{
  "n_kv_head": 2,
  "d_mlp": 768,
  "activation": "xielu",
  "positions": "rope",
  "rope_base": 10000.0,
  "attn_scale": 0.116,
  "tie_embeddings": "early",
  "parallel_block": false,
  "init_std_qkv": 0.05,
  "init_std_up": 0.05,
  "optimizer": "muon_variant",
  "beta1": 0.93,
  "lr_head": 0.0122,
  "seq_len": 512
}
Each number is 50 + 12 x the weight over its row's rms, rounded and kept within 0 to 99. Layers, rows and columns count from 0. The size before them is the row's rms in percent of the matrix's.

# o: layer 10 attention output (transposed), 192x192, rms 0.196, rows 147-171, columns 64-127
# v: layer 10 attention value, 192x192, rms 0.229, rows 148-171, columns 64-127
o147 099:56 41 76 34 52 44 57 38 54 41 65 63 48 50 48 52 31 61 56 45 33 55 44 69 58 66 53 35 21 39 55 50 55 42 76 84 24 42 39 55 54 37 63 45 54 36 51 37 33 78 49 55 40 52 42 59 51 58 59 68 66 40 42 54
v148 100:59 39 55 59 27 58 46 62 36 52 43 57 63 46 45 50 58 28 57 36 54 46 31 52 44 38 25 47 60 65 54 47 77 43 46 47 39 75 45 49 47 46 60 37 29 58 58 80 77 44 64 49 86 52 37 63 68 50 41 43 54 72 58 32
o148 105:53 38 27 51 58 54 25 48 52 49 47 55 54 51 70 50 49 42 56 80 51 35 42 44 49 47 51 65 76 45 48 56 44 47 29 39 41 49 30 34 40 34 64 48 47 53 56 55 62 56 57 36 46 44 48 38 50 69 56 71 44 62 73 62
v149 098:53 51 57 35 39 55 71 43 48 54 57 59 47 53 51 58 54 57 29 67 69 69 47 43 41 35 56 48 46 52 32 61 67 61 41 42 72 55 41 39 47 53 54 55 52 61 08 63 59 56 53 53 64 54 50 58 38 60 53 60 62 57 47 34
o149 101:51 75 65 44 35 55 41 53 47 46 65 69 47 46 45 55 49 42 50 45 67 36 57 56 36 31 52 56 34 44 55 44 46 77 44 22 56 65 47 67 47 58 41 30 57 54 26 54 50 37 79 57 70 59 56 35 75 67 54 69 24 54 38 44
v150 093:40 54 53 47 58 49 48 50 51 45 50 83 53 65 49 48 40 31 35 45 30 60 37 37 38 62 67 66 31 55 55 49 42 52 35 35 47 70 60 58 41 55 50 46 58 55 46 55 35 53 42 37 31 47 53 52 56 70 39 48 34 41 59 64
o150 095:47 66 41 43 46 38 74 49 59 37 51 60 34 47 45 54 48 76 51 51 45 50 54 79 56 43 50 33 48 24 36 56 49 48 59 70 59 47 51 50 50 70 45 46 58 55 41 49 72 59 60 47 60 52 57 44 47 45 41 64 33 61 35 52
v151 106:55 50 50 62 45 48 30 71 68 57 36 42 31 39 50 31 65 45 53 57 42 28 69 41 59 50 53 45 75 53 59 66 49 42 65 40 37 32 54 65 52 55 41 26 46 26 69 58 37 46 68 46 85 52 42 56 42 34 44 51 53 60 49 45
o151 105:43 37 31 35 52 50 55 72 71 69 51 30 49 67 67 65 55 48 63 42 38 47 44 47 50 58 45 42 70 42 80 52 29 63 78 43 48 21 46 41 45 49 41 82 68 42 53 56 64 47 57 40 46 41 42 46 48 67 36 46 65 36 72 52
v152 102:64 55 70 58 56 54 37 37 44 55 49 51 48 49 48 56 18 28 70 34 34 47 61 61 49 41 51 61 56 38 46 50 27 50 55 74 47 43 61 57 50 54 45 55 52 63 55 48 42 44 27 62 29 21 44 58 42 60 40 54 65 46 44 70
o152 108:44 55 57 36 58 64 54 58 61 57 54 65 63 51 46 45 34 45 52 31 47 53 78 55 43 56 47 38 70 78 50 76 50 49 57 59 48 45 51 55 56 64 61 34 35 58 61 19 70 38 45 43 34 33 49 71 68 62 38 50 40 56 65 31
v153 102:43 58 27 67 64 38 20 52 49 72 35 59 64 48 69 47 31 63 68 52 45 34 43 50 49 49 51 49 45 38 37 50 30 46 49 89 55 51 55 43 38 35 50 61 34 61 48 48 44 45 63 45 53 57 32 47 44 60 31 55 52 45 43 51
o153 102:50 64 54 54 66 30 40 51 60 59 39 53 53 49 49 37 69 44 69 39 55 49 36 49 33 55 54 48 33 27 55 57 60 52 49 60 31 66 43 58 61 54 63 52 48 47 40 54 54 65 56 47 45 64 20 56 52 59 47 59 37 35 61 40
v154 097:47 38 36 61 26 59 51 55 31 59 40 54 52 60 59 58 48 58 45 39 44 54 60 56 59 46 63 30 66 52 63 38 56 62 47 37 59 35 44 48 37 37 43 52 35 44 52 71 42 60 42 52 34 74 61 42 55 54 65 48 55 36 26 22
o154 096:57 69 57 45 61 68 51 59 33 38 40 37 60 42 48 46 51 54 66 60 44 70 41 76 41 64 53 45 41 51 55 45 49 58 68 43 78 60 63 47 54 46 79 52 40 50 49 59 68 36 41 58 47 51 51 32 51 66 50 59 39 49 58 70
v155 111:44 51 56 57 28 71 61 56 47 40 43 53 34 35 59 51 37 48 64 62 53 61 69 63 59 66 38 50 47 56 45 31 48 62 55 39 44 10 80 61 44 64 66 65 10 41 40 69 50 42 53 66 36 57 46 44 58 44 51 25 44 62 51 50
o155 111:68 43 59 52 43 63 40 50 23 52 50 48 39 56 59 38 36 52 42 54 50 52 27 58 50 50 62 55 41 47 38 39 67 65 50 58 57 40 61 49 63 27 40 59 29 32 46 66 50 58 43 45 47 67 55 52 33 26 66 40 21 60 73 60
v156 118:40 52 40 34 60 49 55 80 55 67 49 56 47 39 62 42 39 39 35 57 46 43 38 35 70 49 58 41 33 38 56 43 71 48 47 36 53 57 25 50 31 47 54 34 44 40 56 72 30 46 70 49 43 52 70 63 42 61 49 43 43 51 54 62
o156 119:37 45 33 64 30 70 61 62 47 68 80 38 50 58 60 47 58 38 57 60 54 56 37 56 38 52 43 60 55 59 64 62 61 48 54 35 53 40 57 45 32 57 43 63 57 44 62 70 68 53 60 35 74 62 47 47 42 33 40 57 32 41 46 42
v157 106:45 72 59 50 44 61 51 17 34 62 59 44 62 71 58 52 61 46 69 68 52 52 44 65 50 61 41 59 47 44 52 55 49 49 47 62 62 42 64 49 50 50 59 73 45 68 48 11 50 53 32 68 44 42 70 43 77 44 37 67 53 37 44 25
o157 107:36 45 55 44 61 57 61 47 38 49 48 32 50 68 51 33 48 31 62 53 57 60 22 66 56 52 53 57 43 35 66 59 27 48 45 56 57 28 39 47 70 32 74 58 34 29 61 27 32 46 29 59 43 50 45 40 68 63 61 38 53 61 50 40
v158 111:41 43 67 50 73 48 27 63 44 51 53 36 32 49 63 37 53 56 58 36 32 34 39 28 44 50 73 48 50 35 67 54 64 58 50 43 29 45 42 74 45 70 55 66 68 48 58 42 39 35 60 22 61 44 62 67 29 54 64 31 64 61 37 64
o158 109:41 65 60 47 51 52 57 40 46 77 74 69 42 33 60 57 68 47 68 34 60 52 41 35 56 32 50 62 66 75 45 62 56 32 74 38 51 50 66 55 45 69 57 62 50 67 51 60 72 43 51 59 55 47 61 48 10 61 35 40 50 51 66 50
v159 107:32 79 61 45 59 71 55 54 53 49 56 30 33 47 50 52 51 45 49 56 48 63 53 38 29 48 50 46 63 61 39 56 72 64 22 44 28 70 43 49 58 45 59 58 54 39 52 42 50 60 66 40 32 72 53 72 67 51 59 35 47 56 53 43
o159 107:75 40 42 54 33 50 58 26 47 47 38 47 24 42 36 56 59 52 43 50 61 33 66 68 55 36 51 47 64 60 48 52 42 60 53 54 26 49 53 49 49 42 51 19 42 64 32 60 85 33 47 71 45 63 44 52 45 55 57 34 49 42 55 57
v160 102:63 40 58 36 46 52 51 40 43 22 33 47 50 50 41 35 57 37 55 53 37 58 46 41 43 79 37 31 69 40 66 39 50 64 65 48 43 75 51 73 51 54 32 48 57 62 52 52 59 38 61 58 50 47 40 51 64 78 33 48 49 80 37 56
o160 100:51 46 56 55 43 58 62 32 57 42 55 62 43 57 62 35 32 56 65 72 30 09 53 41 55 44 46 50 73 49 38 55 39 63 63 59 54 31 26 46 67 54 53 31 53 59 52 49 47 51 62 46 33 44 58 73 44 70 42 60 40 61 45 40
v161 106:37 28 52 33 56 56 33 65 60 68 41 56 54 50 69 68 47 65 39 40 41 37 57 43 55 50 53 36 52 58 56 55 41 59 35 62 31 47 44 51 59 66 64 45 68 63 60 74 37 42 74 46 53 40 52 31 53 73 54 50 56 37 41 81
o161 102:41 64 30 62 33 66 42 68 40 46 52 55 43 62 63 57 66 49 56 43 19 50 80 47 65 45 72 41 59 63 62 50 56 40 36 61 46 60 39 42 46 34 44 32 61 34 41 51 48 48 49 59 62 38 79 55 59 40 38 59 50 51 55 50
v162 105:50 58 52 52 46 34 38 69 34 52 43 55 59 17 46 46 56 42 50 50 36 51 63 47 50 58 44 48 17 34 54 39 68 57 63 53 57 54 63 56 69 49 62 51 53 59 42 43 46 12 46 45 41 45 25 47 33 51 36 55 50 74 81 45
o162 105:42 51 67 49 39 51 59 53 57 45 42 40 63 24 54 54 48 52 29 29 28 53 38 54 50 54 34 38 53 35 43 58 48 61 47 64 41 56 64 78 44 61 35 71 48 54 46 53 51 46 32 51 58 41 43 69 60 39 56 64 32 43 71 56
v163 105:27 84 54 40 64 50 40 51 60 54 41 42 34 47 65 49 53 52 34 59 50 58 61 48 62 29 40 63 71 33 55 34 53 52 64 48 69 44 54 26 49 50 61 43 53 59 49 58 30 39 69 53 40 54 43 53 46 44 62 45 66 42 63 45
o163 108:45 55 53 51 49 58 38 50 36 60 43 55 46 52 49 50 71 46 58 47 29 71 33 56 39 33 58 38 47 47 45 39 68 63 39 46 48 60 40 27 61 53 79 33 46 57 37 43 64 59 42 45 76 60 54 72 59 28 49 46 43 43 35 50
v164 112:36 59 42 38 48 39 41 61 41 33 56 43 43 50 64 39 51 53 44 40 36 65 52 52 45 22 45 61 62 55 50 52 70 61 39 55 40 41 55 52 59 68 65 41 34 53 46 60 39 39 39 76 56 49 44 41 65 44 46 32 58 36 68 49
o164 113:53 55 91 44 40 55 36 75 42 39 54 57 62 55 58 54 37 47 60 48 41 46 32 60 50 55 53 59 50 48 46 54 43 61 41 48 31 43 79 47 27 35 48 54 42 47 46 44 67 69 38 51 61 45 52 50 44 53 60 51 41 63 46 55
v165 099:54 66 48 45 38 55 48 52 43 57 58 59 57 53 45 27 72 48 23 50 56 44 67 77 33 55 41 49 59 62 49 59 28 62 46 65 55 52 39 51 47 55 40 50 46 55 65 38 58 57 47 51 52 47 67 56 43 57 38 28 35 54 55 49
o165 105:50 32 65 45 58 50 59 46 35 59 31 46 49 48 54 68 34 67 49 41 57 53 26 44 31 49 39 46 70 60 49 61 33 55 43 52 50 33 49 55 40 42 64 61 47 33 55 44 40 73 43 59 61 43 42 71 70 32 52 44 50 33 52 76
v166 110:49 56 41 66 62 37 79 39 60 50 33 41 40 72 46 52 33 52 44 42 51 48 59 38 57 60 55 50 48 53 34 51 47 50 36 41 58 48 51 42 43 52 44 82 76 72 27 71 64 46 54 44 41 79 43 55 44 55 69 46 44 42 57 64
o166 120:63 40 50 54 56 35 44 44 37 34 52 58 45 41 34 53 48 54 40 32 77 61 44 45 64 43 46 61 63 69 41 49 71 58 45 39 51 63 51 76 47 44 57 44 53 82 22 61 44 39 55 46 35 69 51 59 54 56 36 46 45 56 58 42
v167 111:44 43 37 53 69 55 48 34 56 61 53 59 62 46 47 57 45 73 38 59 48 46 38 45 72 66 53 70 59 60 38 60 57 48 62 35 36 49 55 77 43 60 44 46 44 59 41 29 50 53 54 53 53 63 43 43 56 56 44 45 45 39 41 69
o167 111:37 28 47 44 71 60 55 48 33 50 65 73 53 54 33 47 66 63 28 47 25 53 60 34 83 53 45 81 27 36 58 44 56 48 61 54 63 36 67 60 71 53 35 64 52 53 76 56 43 59 67 55 59 47 40 49 62 58 56 44 54 35 30 31
v168 101:52 31 67 43 42 52 51 53 31 64 68 57 38 44 46 41 52 53 63 40 72 37 44 43 37 40 62 52 45 43 50 50 33 20 43 37 42 53 64 45 77 46 40 72 62 31 53 34 41 43 54 55 38 57 61 30 80 61 40 64 50 41 72 59
o168 101:35 53 68 61 55 64 40 52 61 56 66 53 43 53 51 46 53 44 56 82 37 57 50 47 76 59 46 37 42 46 46 62 70 42 47 50 44 38 56 36 61 59 53 71 52 47 36 57 38 37 40 67 43 57 42 40 42 42 48 54 45 29 59 33
v169 103:60 33 42 54 62 44 63 44 64 46 58 47 59 63 57 66 59 48 74 54 71 24 38 76 66 61 56 69 26 71 50 57 50 48 58 56 35 53 64 35 66 49 60 45 53 70 41 40 62 62 57 43 18 62 34 69 68 65 42 51 48 23 51 50
o169 103:79 30 45 48 49 49 32 32 80 48 41 63 59 62 27 43 60 48 46 41 53 35 69 54 71 52 52 49 46 58 56 57 67 42 32 38 45 36 45 32 59 37 40 48 45 51 50 47 29 36 54 61 19 74 63 31 60 62 56 48 66 57 42 40
v170 118:52 64 35 79 48 63 69 42 46 67 68 42 46 44 29 54 40 56 48 39 31 56 21 60 63 46 47 37 59 46 35 45 61 44 60 35 61 24 38 47 17 53 45 23 52 42 48 41 42 57 53 55 27 49 36 61 57 58 67 67 60 64 35 57
o170 123:75 32 64 38 55 40 52 64 34 50 58 24 38 32 53 40 49 53 48 46 32 47 54 52 55 55 31 49 54 60 43 59 47 55 53 32 38 53 41 50 56 43 48 60 32 82 75 42 50 61 43 47 40 44 50 37 46 72 77 46 49 50 39 31
v171 107:51 53 58 74 56 52 68 55 51 60 57 53 40 57 48 23 55 55 50 49 51 50 45 63 57 28 43 51 34 47 76 53 61 67 78 55 46 36 64 57 49 62 32 66 41 23 56 53 37 65 34 42 47 47 60 36 36 72 48 48 52 28 52 55
o171 108:68 56 60 49 55 49 53 45 47 57 57 36 37 62 76 38 53 57 39 62 51 38 47 75 58 39 48 33 54 42 59 41 59 49 50 37 46 41 62 55 58 46 67 74 61 44 47 68 38 70 43 64 49 56 58 54 80 24 45 37 49 36 56 53